Weights of a small GPT-style language model, trained from scratch on English Wikipedia: vocabulary 4096.
Each number is 128 + 32 x the weight over its row's rms, rounded and kept within 0 to 255. Layers, rows and columns count from 0. Numbers have three digits each. The size before them is the row's rms in percent of the matrix's.

# down: layer 6 MLP down (transposed), 576x96, rms 0.0959, rows 309-377, columns 0-95
# up: layer 6 MLP up, 576x96, rms 0.0961, rows 310-378, columns 0-95
down309 101:086143092151141097164155078147120155114134055115119164063102157094073146113113132142106096099140141142144171134093173119109109149098157089093125092145127116116080088200140098167071127122120167135181118155108187142168134135099193158121136192083124122165155178153091137101156124103078113064
up310 091:175127123116092113185110175134119131195108124203095115069106102079117127165092174112178088133122134038124167130148108117109152134131135158126098134104136117088178105139179069116118150129146174113138138082096135165122097184140109126098112119165061155150147087143165099126102158074092181091
down310 080:089058122110111140159089095142127188139152148143171134116179088164117102108138092078107138119164062129124136177103149133159132153109122119160140095087096169146100084124182104138072199131151028119080149101087117167159140113125119137095110154097166090077108126148083175119127120168142112170
up311 099:165103129121152155107094133173130060100127090109145022134114073153175132153193124113096074097119112104160138066167129128081119106164098168160172076151187126151104109100140140115160139150162126132102148143127086149182134117137114102135156104114160121145097171158141185204119109134162085112
down311 090:141160101099075131108169136110079162125123139151134152118109134099167123144060108145177156136139128142094106186137096145097125144078158081119086168115157178101117130107069099115128183074154118160139154099194076112046162134083145122124126135104135088150079130155140143106149161192078151198
up312 100:116100161131098161167151104169139112100166123108102114178110121170097108138161088128150161086133169134119175124090147142110114144110120132131120167185174165135111097094143041078094134126147161144193142090185072155109124125136107023169186112122121109121119139088075091160147134166175096121
down312 096:147191142140112151129105074136134110125082106170102151112149081164163108122132097179130182097113124137109061097095100051092122165169113195127112108184194126164143153084131133146111108116129102131118115154095136154102192159088080139176037099114122137124145161159155088156134150142122085152
up313 099:127075097139147114151098130083122097095077168089189088144107116142116119182126197135146092140141023122121156189167104148119145115096106182153120140107056081116109180134121132133114108099149207126132111122159165192125120134166102144138162093111086108129109158114132071132090133093119161136
down313 096:125171089131112108141135159115112108146093147122118159149175128107155128061163123112108059205086199113095162078153121135143098129186136106139165128167144153161106098107166075089102135151125071144109125109109146129174155143053143169163124080104157118104102119128123180109207113106101144192
up314 091:224115109125055149163102144140069174111143167051162099074109130087111122151117120119144137140126146085145062126160155149147078120121125184096077091146150162124192150139096167097146127163111181132157110089134072081112138143119122067112092161135106096143139128166153126167153138129139084137
down314 074:100101135091191127097179118109162132144171133166194184150146077107107103161136135137127129139141113164112172105122144152144105109138100041159134071124082148113054077141158155145161165160159134043099152152109136160133171090171153124113179124128174100101110085075146111140161142145088120132
up315 094:169173138107120146079101141194160157171132089085153086101156155140116128126186136112182110157112142146125105131163127126120201138135174121104093130118103151159064136137124075131090086082166162167133111102134140112162186089073083074165094152175087054123124178099128130117150094139162146156
down315 089:156107101115121146144155188093164126140120091167114159112086154131165152140088119139088159122104112110118152107062048225120108166151121115135166120182095169106125159084109091109116175151095146150144109082137122157203103147079096114103163163067159190102148117131123102122177124101109111170
up316 096:215143142191147139176160148097120125136104137126146135170156086132143121070114115173117052056140122149119149097060183102156096116114155152121154141133173125122072143129140100120146104146123120129116180134116120101102094162146100122175129147119134070104107099093179082088067137181149056135
down316 114:116109088141146181135103154168142123178097180175092127109154119174129191134172101073105110110158099151121112078090084087119139104132161168151142091108077105137102099140120159108087068115182150137077155139121129091144155163125145159151095096123182146076191192134082171135151083117084155111
up317 104:130133135126163121046144116179145082146104080141142127101159140085128130119146154152096128111137174151167127126111107191176119064103135104131077093079114147055150166107166131192173130134131117164174104127131118108135209163142094093073142092152124147072103120120140113220142105163113121153
down317 096:128125129124067137134121133138140128187166083072127108145108140117119140153118149156213142149102119154086098224141226093135131078149126197122130110118186055152086107130128101125141098137155148149105138114086147138190093156054126084116092161109131120124147108134140103152092113155145097143
up318 118:159152141089166130093132123164167120089101088141103129107144177140103103100147170131114152118094156088111143171111124086161140143058166098122121113170159140132126111153137053079152107162116172075144153092126129153201101199104090076141106107146098101183178170118126128074150062089110158160
down318 115:129047150163111140155155098104107142132106126097137157085144089159156162143155106145156170125155103112129081128115134064078089104132158176095144052172079104154119123147166110120112118128124134106195129112133117108076133121140100174072133099072132154110150164225147130187153133166162071114
up319 092:096065122194140139141183082161153132151170166116096123074072129156166150135148092161169081135111122138129116093139126178127146072113118162097059117119132138116083109090096118163169112108200150114124164181143130121102172114110069141148106091163075091155106109166167117139113106123164180185
down319 094:141153083099103129125087058097165095158134111125145132179090194101138154131120096120110143183125074127123114170144150109118104151113199159123114135203128139163172123136174157152110130124115091165068154115118161148138123125050118111164128193187147122167121157148098060108095146100151059111
up320 112:169085162154166131185068113148113142144139112153085061086115144108150103082116180138208147131105143125118127158115142105138100164090089161101103145067112153130124119129139157140169117142144151107133141066097120112134131180116066175190159077120070108067150133132124106126161171073096182157
down320 123:124088096157124104134178153092079157123093126085192142165181120078114205149080144130084170093108099142140110139128085119129099085147139203155132164187073125126083161132149143117067151157085166131132122154109111163150126094168170099117128133101105186118149147147124153107051121150129074128
up321 097:139164130118101190090179152164146113138112140116138017093116123109088177103132065106185133171133179118147114096097100114134128168139137173156116105051127154162096122130127119133130101078091149185121183138118115138146116112110123118137141127194074168064087141172121090143097139159127105169
down321 089:106141172076153130187106090109165117148104156138118161087148079144180104099191128180061136093156138065131159144150134171122169105147153084096101145183113149114085191117188162133135131128167086119120145127125133133168156152112104052128088132124189075144146099110131114094154131075085101127
up322 090:139138153160071152141136066147149118057131117077094140171103187093153146109098075128157125129073150165078117096062144122149115144114162138145145111152155147085116122086108112128152164188160204135167123133142107163116101143176075106090151136113071127129109160161168117166108152067100072098
down322 083:139146155089162141108118116155050085157099074146141115134173153081113128138194079155127153118168161136159138125175123094147157106110077135155139093086078140122095155169114039122118156134124159122046134137140131117214182102186130104117116123124172124099140090105192167130142096124127138128
up323 095:155073107137125142136078150177071146161122163210099129063115069123156164168116152108121107127167145090093130111141111133131150124146174132099144158143162062138118152159058104184126164152149129169178101122133121124102186118075118135101125135139086169092078083180126090154097125141105076171
down323 097:131122167168098097103073140087131101122160156099100110109106113140186092114117087091131183122151162181102143111170090111150130155087103096138171122090121180123126118148161106133129074139062130193096145165109163135093189077101130154159137098141110091179101165138149076084150087158162192173
up324 096:159140084170175112110129124139084104157187124089144142102110184144143124106174093129159127115126079138120160172132117116135129128088098197147118093143080142170127111139107066104146185123150157126109167121097153127122152121160087109135110051174110027063145161126126047183120144121144148113
down324 090:147226130042117126168149115155090156109162127103118127115119087112080147169178119135150113112066132110087145104103130169085184110136106118112112142140122146125157133161118139081149153092108123071109085173166122165139092039141126096158139104110096159157148129091140150172156157051098164125
up325 105:109110154130175125165146100157134179134147160138112171115138148163165142102137163112123085170138212102151146155163087046131075172118129117077121056086119104125177104153141142168117129076126073107183118136117078147144113092126156125140168173149126126060128069099094135120118121069117104084
down325 105:162123121116090109101129081190054151114170148143096131210095152146141084116127061140110099094141135066142172104108143188148178149111142094134106088094078153107094185138110126170138120085116159139161125129155148090097174116118173139174177112152156078092134107145156115116132175147098083087
up326 094:084106142179114151091152140165112123101178197153154052183118125067118131083127136116123079147096183063126081146161145107123135068118140131173141078177156138194097125145105092152099122089192133144151144096112097131174155137145102052137098133117110142090157100126132079142121161145120153138
down326 099:131134119107076158100099110087092107082126151162097125115174162107096141143117120129113144146173155118183146090071114146163130103124137140189213132151113129090145149047147154129140082062170125124142122100115154187109112202150111180136128137092180092095165102123143118069109142115142196163
up327 104:135123141136139116136137110136091156100092138170105128097139110118103094095127086153116047118212149131136127096113221160102158089099208158156132113134165171149086110155090134120095140118130142169123128067189153122136094167118142134192107102092122175085142137085152114144165096182103097186
down327 104:146165132141089207131077108091070131114168089064113171129138119135173184169101142132109179168092141106218103105130100132162136121097151112103120136138123147147136118076135145128117139167093097112145175210123080100126142114042134175127138122089070110115114146139144127159141180119130107086
up328 102:159133092142163176102124103055160172094166161183097174069104142155182167142179111126060133079187168121130135123085082126142146124156137115101131107110128170133111145105183108143145102081096096090186119111097129104158143106159114102138148155089140067090099131114075145163084158170100127148
down328 099:118130068080100166110140161142105139120109171100098127137128125092121122092127098122177121134097077183115094128218162113090138134120180126145145083156159064159156124081081121165121088176176157125122169098171217093060109109144147177157155130104136127171163130142166135135146131074105124114
up329 097:180062140144183142103068160073116205161153186159137097120155133168141173140168159097115162128116148162086155127130078129118116112088128172113169161082083144097121104152092074134107112128149103114131101170120140150181126075171093108150124111149095048108146171134111088143108162156138108165
down329 097:115131141099125145073104157136169159127181163105100103123162198116117124110168134133177101125143150109084121147148159093111150115182156101059114129131106119151129171069121100145150125080152139118084110129118175177075088067137119061148161116138110127188115162065149145182153113117113226126
up330 100:187100142121135154149109159128141106152101136091125136126106104154081123152128120162149156134092114112136206133108158128068110139128192135096114157157137088065191090223165129136127160058124083116151181089106126065110129102116136082117181108152182130165135118124121128138053108074121151118
down330 097:150180156201133090098162116148121138145099100102164116129106137095149070091105158128109063125091108193105154120119081128125133120120141139138207122136093143104097248076126093134141159157168178165127105112131094124180155099095116143152170175099092094089092137133139110116128147160111106088
up331 094:126196158117134143080149142087135144164148120047075118148084096148147101121122139109164120141141115107129136130084161164128188137094080136043055133102161081156103127121159152124174125147157084166134151132109145061130150164167150139199154084117160058172095098122114112108101126125098138150
down331 092:158153107103134125105143117123183158143155120191156142065083107123209149108154152091171172130094075133073142161116120139101127117159113093191164124117137182125114108132176156123134145105119081133058077132077145145092146145096080150120089206130126120104145103102070146110147099123126171066
up332 105:135153126123138089131103147114154092145125206068159113128140120141072103149117139133105144086144157142117112113155121113124205071113113162156183148121110091114106104048160052118146131134153134100161190166122143165110131201129081151163108115172131120162134173139131104149167065177064087132
down332 103:124156136098141209153155130163102144196156132090181113122113137088151139133134122144139135184099148086114088126126170158115066144085134106129120146140100083162040090163163177099099080061094090190098112155098140156140117082138150105127130100122117164149125133152153078127098146187092108176
up333 101:142067135081118101130085119142079124161084154123120136130114121138126157150179116149133112145104152101167140118195123094136156090085139180129155156137112161179109108180103113180158179144174118099132117050082146081097112151142115095191173055122104153146145103160102130064122100072094181115
down333 095:090117180173168149111130039124113161056134117108138123140059103125152126068134160107123132138110120115150115131088156125182057121159139110136122117128165187114119106119136143107110067117111139096082173135114162096177166103144095188167099095105140164104084098121172172158143137200118085152
up334 086:127089122146076124091099127120120123043170074135104151149158135147144188178124138140153147094176142124150167118118178073158159135110150136112079098173096195157113088103082111144160082131196111126164089121106054156170156174123121124132160118140117153104138157064117092163161127134165082145
down334 087:140171158119153141139130157166089141182142125078152112103090083121102123137155129041070157133088151125122149144151148216132106106110145202108121177163126102086116181114107141143135087087155054102119139109143179146098153077048116172151166096119112097110126124143106099132105155162137172113
up335 109:077102178089156114041116119124140076150116128128075125139093155107101088132186113112177097107102207076151066108165141097138149160093148113156120090108123165131218103177099125163136110130150119213116153086107112123131122174090154156143159134126146137140161141141150138073137171130135139105
down335 118:133125122076172131159181131099082116168082166139119163158090108133132125106059136137167088129094102111134101126063146136152128168129144132111150093124190092196142186141150155161082091151148110210077137128115136119086096075176144152100159077095133155130155083123110068126090101113143170104
up336 105:125129094136129169156142182103084100121135145096212122146119126122095084123135135063157151085141105156119110123101138117076122103133160111128064156157218080140135162141156078102138075130155106127174159073139109159128109086131158061126147137120177190159140089166171159130092076097138106158
down336 105:133115115127090142126125141118164069130110149153089165128142109107136157112139106092158115150160096086136149080155129159166132133121089194115173162148105152153116206144170151152106186137161164081114095130148134120076161108184152132073129080182109078089070160227159093136108150120098089109
up337 103:120125179118090096161117134116178121172145152088062108184101128119166141152132093120154140148180191172095138141126139056079136115148147183101141134131137083111095133086086171143151092069115090134181163130155119121075146167089101136144185108189096118085182149106133085171138090133099122121
down337 102:139064141142128146138044118159082049138164148156171156167084144131119122172100164069087189145118103137133105101139125114079105112141122176138095117168106155105165062112136124105109130141146122143115120085129119155165138066119155177074126138134098183168110151174102087141111163177146160185
up338 096:082166159114141135080159094131100133124148132101074099130137079082067183136107150091157131103115104130136124140204187135072174190144116173100114123113086077106059188148172154144169158147130134131138044083116175102118102151099131118140143132148130194118129140094095126165118165140126135143
down338 095:134118093118131090109122150098096141121144126176132145091087179152165132136100152125107155084129099144111129124141071150137103143071103132162153122091144130125175028120171088134143051143123119103126139169130095139182122090178081117110113134158162080133106143202122184084127211155109111193
up339 103:139098183088098164116116115158172085121094191166092109132081138137121200160134114067197099119103119128114129131118081075088189132095143125115107067160152128102129083142177119177154201082190155140156141176093097132124173134102130155131155127141111083131149099100109093165135145152104115151
down339 099:117141111174121119137148119177209136144151163106158120076146126149117124161139057071091133152079109131084139090156146067125117138129129147069117119176146086148118082121103130145158131090113188150102160101152169131076174135162152075103118081090129118148144132186136059137171160082166148184
up340 090:106116184194118141145154185177123145142055130124137118152084147152109111183154081083116116105062139134096147170104148129058148112115115165184140171127159115152137098115164114118164094142215135082089122136124120130171126110095104088066143145119117103155107116118188104109093129098102104199
down340 096:153119126144084125116098142163127139127145104113132154161136146150146099021098110114145099104071185173151168097106070143153163098083147105097116080173115187092069147110138090100091157139107157117125071151116133110093132160142172148146172138152105123130161193067139133193155111103138118069
up341 105:119109145159132145121187127153073171170106157119093138048116088144217067107139195172084082077113098091106081112146121141105160097083160118138123114152125192125167163099167143127131128138137142132105124136110134164136092181149100093115136133132136162078091107119191073171110143153113089113
down341 102:084136152109117043132115104190174071138130067108173107144116179122095128040182134155130097111089120102099123097153077115158229136136153155105152143142165161131108090139102126153172159108127125153092150125081107133136149127155151117133158078104142164183132094071162161156133133117157121130
up342 101:149156167150137107194152093142136054119152117096106110128138160095085154152140059090066094100069170105127169100155158102106154122135126146184129164108205108091172137112194130115109169143074106128166138092128162137114135050131095163119103065148115112128133098110136136131152150101083136173
down342 105:073127120056113112143104101146141120042187163126096176092103097142099125145154137141110146078146111147100153144100085141186141148140112142170146127154052098177115148108176159157097148174206105163108072107119107137098160135149127133118172122171061124147116122211098131150118127147120097131
up343 108:127104121196097135107166077099089175142144180136165124136147124106096160089133102130160121102103147118080128159128123086103119179091189111135144091071112183132116091111190101167092102110109191181159106119148118138152122082071118135147140133098138186163163090139150112168132087198059120144
down343 096:107186150087126132186082135152109107116135152133162093089093142167129108125122138139142215129078166076158119075107123140164110151156118114134097140109140102161147096086113176100128117156118081202116102169200160097070132160148148111154160085179122081135068116069122135085145112106169104153
up344 097:085095103098097133129148124086060066107205160089120138090130164116096148172144056127137105110119119118091070136135146118150143167155124117130111129152160143128089145154114145185102150142181099145158138072194130055092149111147090089115207154164115177069155140123154096151144129136130161132
down344 105:125126093146136136112176063137145111095150068160180163088069132069152088065139171170131099116174179104120132056125143171157110103134141119118149114162179111114171128124173131108107105078147146096144168155100109193089128055152151156110137118117129072115140138150153108181123077121128176130
up345 099:126174157130117103152135074126172130146151174097141166101107155098193101152129121149132089115118095113130123157172159138170106125154150150068175075165147126132100120113116141123168188113158064091118119109101148167119119115127134142165176087154086039131071121084136156123068197054112126098
down345 099:099121118156123120132095134118095093073033157153170168183111106096089167123121160134123119110171107094106150119060139129175132167135139132131159132089108150161175067158152128106109136159128183147152196158148124082140217132124138177115111118146146101123146113087122112126197095077079111167
up346 100:131135122186121111089089108121116179069094158103073097118115163140087159179088192130133077137134130125093095196161158120121070114157164145090065134117136118113127119169146145131107131104104137078135148151099117174155138151110100138185106107126053080123188175126176145190121151153182126121
down346 098:067157093132099120137099103155163079131166146192130123182125163152075181099160119086107082104166094112106115096128168141166106119080080136190171123094156118149117083180187077118115143125099172128180113174168113138108113167142144095153093115112104133134193112072137163115168099108160111111
up347 090:152114139121151211103168087089174190133133116171103100105124162104130165166133119074106086068127172129169119198081129100105216136085172090177131149121115097128134128103120104127115146190119151157084135131095125104106160110130123117118123161128137145132150025110167110074098147139134124116
down347 090:161155149159199157128106134099117106124087126119141123146080163106130200109151088145094114130125134072080087076107116187076044130160126125106127076191129178148123137158140074149125058136135131096138129149156072088144116113147127141125158097154220118129124134103122173150168126079119145146
up348 102:121095161092125118116092146135163156175164168120115083128090114164146082106179151113129124141141116092164148128131146146171153150140121136056141165079106091200131078144122123139142121142123103135165226074140122104138128123109071115133142164207100164179143072087071086125143124117058111116
down348 102:122165113122136129133139102144144096169117177111174144112114106141031178162138110143149105158156111121103108153121181148100132136109127166139182063095056067158101113147122152130115141158109119122069112211137181121160105113191134157079109145099100111168089131134192145104184136162133093092
up349 098:115107108080157182191213154141138111172167153129172079130118116209082089098155067095119121115145152111135099106143105145106154122118130111148175116127118061102125099101091154112130141073105146124131230054165114131120142080139137150113161147133134094098140088145133116125141165177142124094
down349 097:143091126076107122115070092161148100099151119134099135110200141125111055146139140129137148086133126139172104107118173048130112186142129072140132074106154104185146149216148113100118138160126059139177163097119087150146142071122130166157120155129094139139093166132134120091113092110198093124
up350 101:095141141079138184147170126148170143125132071096102078132112136107088142111155171074108123148169118171145098123128081149132130128098155135104084129161145117106117150085155125133084085106143121124090133122079120133158159183206109189126158151118064094133160077098150215104080183180092116139
down350 104:142114147151152140099081158179115075100147150142091048110115102094155078130164109088108107136165135118116212175172099069123124166084085122148156165160109180103092085135123145083146064176121102142179192115156123163110136103074113142161121123161183096101102115112125132106147094112104140142
up351 112:102148085101110123070097149147159170107168118202120093122166120142111183144138133183100130143166175117123126100149103194103133077147154150149075137086190060108097095091127109169120162073191100113159164178165098139099123131101068114136153105160159080114143109133105145109139126119100073107
down351 102:160156185141150165099155158131109156056115106132141144087126129080124105144099096067153143108122112162162149148138114077121094111092133052112107160129082175063188110172092093106117146188150160120113133124152145116141161104169080152160050093131175144145100168180180099104149138120123093141
up352 106:177177169134099170122152106145168092132094180150141109121027095179102119096160146091126101068143181103119130110087113143133098107150106127141153121046137138134158116170095126126150113145122173171132182137160122129086127054111141118104193109152067112081131074154157137109135164145150154102
down352 114:148151166128132111167119133118140060126115082111122133214124108161053129176119135118079125137156127094133090192095190128127099135081160149108119136119090153167155125146099134141176157200090068128101111152104110121199113127100098140112113182173154130158100067134164053108116136129157103121
up353 096:077117127155152123059168158151105149158126174118162125115084142104133206192122113137087118100138117153094122145187075116122068153103131141186126137093079193169097134124169118098111103139187135162177124069112057123109178105097095146093167094148140109078141106120129150157121169147105132117
down353 108:163120150155158124178187076110166158171167160083094137119142112142135128105147134128090160112117143094135129123108177105113112122163152056179109051115091110159124138102118165088139100177061173133132156163119095114067100098183178117127187077106126099098181102147189127162163109128114111126
up354 092:098058138153109170137133123074182141125184145137167176125183038129154139175095144093096151145156138101173154176071155100141180133150145151107095124082086124102093101151112159152147134162163157118108116138141065129183143111092128103145130076147107079110133104065135126136108131162186097140
down354 089:139180144121097138109128099146073092156149168120101141176082118077070159089179136096163116115096133122083107113121127138124120115119073149148160117110100074114146146107097107094171138058105102160127135136119181118092115191145126208068166080176165141134137104191158132184160145148074126144
up355 107:091132108059121121095171185179065150100132108116120110079130093144125142100184144219113187126127122172089144157171154119152156070125108162119154095151128105131102140158047126129160161166091119123127095147142151168125138114141110076090143086143158097117135102127199098091111160111076091118
down355 105:165117151140114101130090045105192105194158128129126164147145128120175097111149104068128098123075084080114109143135158159155181164199158123103180144091110186073120075164170168165087053128149091138094113159114173125149146131142152119155155124123109118137083121154092152147133134102113111145
up356 108:102176138111165154177170157108153162121149151141090164201147175078112108137104137119133124098132107086130106173083130151139131130115119127107091116105220119165087155088167119118200099169113180121122137187114093104110168138137155108132157110131066093085116144087177138136087180083076086127
down356 107:111077133146106105122095136136086064126130147167130087017089133141146113130172179112140118163114159132144109157097128105112101129109101152136091104130130134093115179147180099150106124091130156138185094072216097180150148174169109139117108117165150089121111137164120112081136158178163093193
up357 106:104102132069128151123098160095112130096147158116138158126231133175163170176120115147108138117124117171137123103098058138108155155116186170088109143109164085037154134146144088119096128090148161100150150153107139180111098138111110101157162070165148124088159113130179127085127106105156093196
down357 090:192147188133171110112207156095108126166152155148112084125100105133128149130091127106132136171085149102076149126178178056152127121115105090107118199145046163119111185135114091138124172070118134131110121128130084138141139155180165073101171068125153131116121126089133110117150166080098131128
up358 098:126151127155121107046115127165135119160153151147059107134128183131052120150157133133149118098113145110123160190152156160094108179128151100116061141073153091081093070138177103112121166095154107140160146159181147125122164171099129152161132103122150071171176128188067110112109172123162122138
down358 097:107107111139154087131152151099108087157120184141135137127161089142198185102103149165140109109096081066109119089094141189113151128118129185113113117184187194134115134056102126210110088200097091122113142125129166118143139158126080143133112052146100144103140116140148138136171133107135118084
up359 099:172192126163125155129118121132116097070095193123138073154116057106110117119153129117151075103068136112098121189147074143109097163107147105125128105159133159107103112121107126145190093155146107072129140104139167173161132082184120115142119136137116192083129030169135150093098144150168098108
down359 115:080152124124125173098105161086117058146122115153121150166112168127111130138108166105090145176168098135146085160151119165114079106067145174176160136146101171079138070144110146187155149106107151116112066134125095146138154141107104125068093146128141134196129130190083152052128164124101122064
up360 099:106141132122133158117088156091145105145139116100158184105141145157160086161149165165139072116142109078053146113116060135106141108114109189150129094107117155069127098119145101167137146127143092168134100099031050189146111143097146139158100147136169155125161177171110129087112083163180148126
down360 097:086118146144084094152161103091146091162142142122139100071078120119146123129169125097154197130090174140146105131162103113133142094120133113092089157137131141133175104202118103110117112163069119086110161138140181129226156117152148119061112127100185117064146066114166085145097163103123108169
up361 104:206095107152175157120142135170097144106156161170162079175123146095105150174134131085137092137182133064165149121159121088134114064170119099184072117113119117102081042121114129158146092142112157143153145098138159078074164157150115139197132157122116128124083144103126127104094104111149179103
down361 096:103126159154166112121127064132096068133106180154132067099135143093119068101131105157116128151113132138143143111118171132152120133196114158153132129082059134092099126148131141131135118064182091098117124138120160224158133099119150093095109131183136196101157147153180135167084188099162078134
up362 101:111168129150110147154114093094162128098117151113136120148150198093131095162190096098125162174084162114125156159155146113202178138101130195123091065126092136172169165152161123168121112159058140100184167099073161069099134167127127127127100124158138161100182110111124092080110137174132133123
down362 085:103128128162121127115183201110112132102176156146112133095195130102156146083095157134138110115080125096099164136139080057131148146111143144135142148169082080107112126135117136157140108074101096134090120149170133103109129127152163241089130163106154137147068127116176143079172110133042134153
up363 111:112121070044118164117148167134088111135156177112168112129105080142087133169109148043181140135139146142112130118130120106151068105086173137173109093171120142149176106166177066128109129159124170145142163090170136142094091145104086112182181124177103133113119118184172130171089119109147153125
down363 112:142133076167095087143104060161153070095099157131130161146134202179077090091119079134127132090142090187095076100160137130072075133084175141155115147148140120165126167148186121109184136148185172148157127092092102139130119118151197117141136151154127111124131105097189108155127148104115149142
up364 101:091128119185210118140202134122138139073198068111126176055160073098127156124133115149085160109107169147125133104128104167121155130093140118185150144122116111142115133167128129195068061106114177133173091134121120108091160141146131120137133072159148095092131152115163115125171156083141092122
down364 111:141161109172142166168142106156134072181195115166080151175067166145076165188129086099182097150151120122099116096093115094162142158177131120139123118207116168164045077124109127086122161174145083101102117098154108074128129074114102125106116166120148142099154139123100126119110126128136117113
up365 103:100039076124137177116105119119168116127145123089111099131114083103125088169210155088113141151122170151153105150125104108105114123111122240165144118114137114109133104118078097123086166094180148177153120096076164137123143118127156115179097108206155118136135133148147151159090152171107102177
down365 124:208083146134148141131094109073099110139109107116093165106162127129102171086185146138144122114121105145133114159148175178129117140175111109068145102114112095101137168100163173170121102130151077074094110137123170089108111181181089174087132162118203133147190147112080123146097162138081106078
up366 104:060154089099162179127169111113144080116122126132135166091118088122120084150115135128181100148151137106088126171090173167128207125093103172140107097070075118101133131134096127202073135081128127131140113141146157172146117105242067145170108098104128136105130123113116083161139145132125157129
down366 104:187065169109108106088106099123140101149144071105161179151129134107156092149132147106111150095122167112132127122149092076070085115196106157175138118171164123146167130140118085140121151126112102097182075119120110123125143193112185138144090156102148075113139147111097136194187157070092177088
up367 094:114140179158156134124164154205111161108112128107126096141105127180090095096170151077108137076031158126141119169079117147112101152140144077177103089173119110157137140125095096128152132164148136111173171090108148072147118182189076127117127142093081168065135165104131108120149094117138085121
down367 090:140146106199086095097070172100125104110134155112163088147075133072134124072053124128124104099149138159163136162087124146140152159173118189119143132106139116134081125108128150203068151128154084160093090138138121133103104175160138156122114199206128158109145135123166138110096109125111201125
up368 104:131185089172141143109140206151134127075069145121132115147123097119129115096121128071101152167187171127087134078175115129100082059073143134105069058082187104130068106120141108132114112118174168180125150127117168121161116134129123115162146135196135127121151072110147121133146132180110122167
down368 097:101171173079107126116120173160118153104195076134090149084125095084173141109121118178181125091167078185114148133108185086142107133124087189164182114118102114112107153146079170164138184145092103094120118152185111160132104149123122188116068155095154148099110107128153094117120159120164100099
up369 104:100101083153188162047127153109143087168116160162087066160123108155142087193094171165131117102124108114124072153162136148136057167145140147127109142047121142140157118118090104108162083149174101163144140123082117125155134131138101107157147136182085122130170139101082114097087202140120148106
down369 100:157195166091081125156113068169110140076152142144135146153148130087162149102172121137142110131138140114040137086156124142128094097106129100097146192120085066159071150078183090098106166132117087132089138166149112136123163154128148103100166073113180099104134088100179136136152080121182120142
up370 099:151153110095093112144167081107138066112112149118073210133108086142143191155125118097125086123164098097118085140117107130148167168070097175132097100162103139161141116123140098125093124194122113158199118128127135134146150119153086106187149121136104069142127203033096117132140148161127119167
down370 098:090155132126142099060131172181147120162112087114144137155089123174079105145074155118135153072149142150118146117155125125163091084192152096140177172077140118160111140107115126132202095078127089152137147103112103191106115149058156137144191095092169163145162094135173124143094116087137128074
up371 100:125097126189132130133177090094177157153133151154129122185190133158107166140158029135089118104134139107147133098118135112161130133062080126142101126125118101103123147073090156156038134149126119106100175141144139147152124153158106166117141126145147105093199156103171083058155144130096126060
down371 100:129090141153102124112174102143154062144104068172105135084112146152075193125146138111144108171128132101150178144116113123162113084082123117116146157093162126081143109108173136134129102107150034125117117137127150077123151137191106113144139174151076097154185084096143162169176147142187183077
up372 091:124126112122154135127098156104169090139164094135142148097124130134149181121167085154035116113116148073038111137145158149137155152076096155143169171099110099161114152133115129115114150107065185183115092122156074159173146141117152087125167124075066126171145182105103166108127170095151099095
down372 086:089159157127111114107136155177086142110125109122097147180107117163043091107135107198162111132158140131134091119102156149109103071102167097105088105141079143091177136143102187107124102127157107174094110141117182135115154104185142087149071147179116158103104078170115156148126078151199089162
up373 114:136126140178174142124105129095135095155148100137132105085085146071085110134158065084122151127172157122114197204163092124126140053136121137194096160104107135179176115143096137157117105112178116079133178106103151136118114141149093118171136112149084094096113222117108138131180153131111088119
down373 107:106115129068123132127093150102176095198104141122167138096062158121070144081190119198106116100137113169083137093193112155130106133164087177135169112098125138063136130228149173128176127109136142124115117108116105112136131114130169139083154105154123143149097141081139093159091138088139089152
up374 096:145109184124102114134124098081132121080151105099191182118153117122159097126124100141190057115167149069132193110156135121119106124149127140113068120127120142136107135099108115087168130178177115143113216111125099143097158109146176183084194079153189118138168109089121132103133110146192144121
down374 094:115201095153123164157131070094144140122166123097049116109119150167071184143131174109120165131129118182120104168122094097110146158102143156168131172087100164119086104085110122127149139082118131109103107130143106092111232149102144096107119126079081114159120095181137116112166158171112081178
up375 098:176121172176069096110114135190130117128139151166153141119089121192119169125138156133119117140141126145122122159112149102117125094065159176081060149112131137140105052093094182113162076117109132106153148225150073189213166146161140129137160145126134155147126137116111109161124135076133135124
down375 100:155045164129179167143150120096101160155129123098097141131152178106152059134120115166120107171164124142143155136091154121148083124099156146158167140170092154110132142082158162120098184127151134140129126000091138083120095120096135098163135152131155047170105110105107144141154099163140132082
up376 091:155155129093132117163145104128092128122081100134125101114110139151065150180161123133134117111104087067110169185118150094196091175141097187194154108077103173145066112104164092145172110169126092093149129102097109134121128132107116125154110113147123121204132098120101168146087209191164136126
down376 096:126140139097189165126143152115106170119149050118162159172189111184147119127142125169116151084152116161113168178126109181072166153119146115103134181119137138150129130085089156106152150077130107156103102083117101141127167090083078046138139114127175133167117117088142078101160099088102128058
up377 104:140172135053198117161125136153086092085153176143113137121197092107131142117127159117121131053163139108102124105109093135103147091109185126099114100100116092186100159176175098163135116110164204148113132151093170132116127129137141112152217105093168127176114116131122104071101123161079115122
down377 106:129183111156063189100118135097133193156131120129159116113060186120091081133102118116130105140120086170117156146122102177116112108173123103146037137114114193135115121069156116164102151144108113163113086111156090094099104104131167168161099156145180100064158140145128147161082141162163142166
up378 091:126144169188117134121184153099091124123183151102063130162165149183125123135155120114138122139051140153064146128088133125143138170080138085089105123095112135122089118122068140133189128164126117126148047168114142081158158107112150153195108073104161135160182104118111150190103167111141119163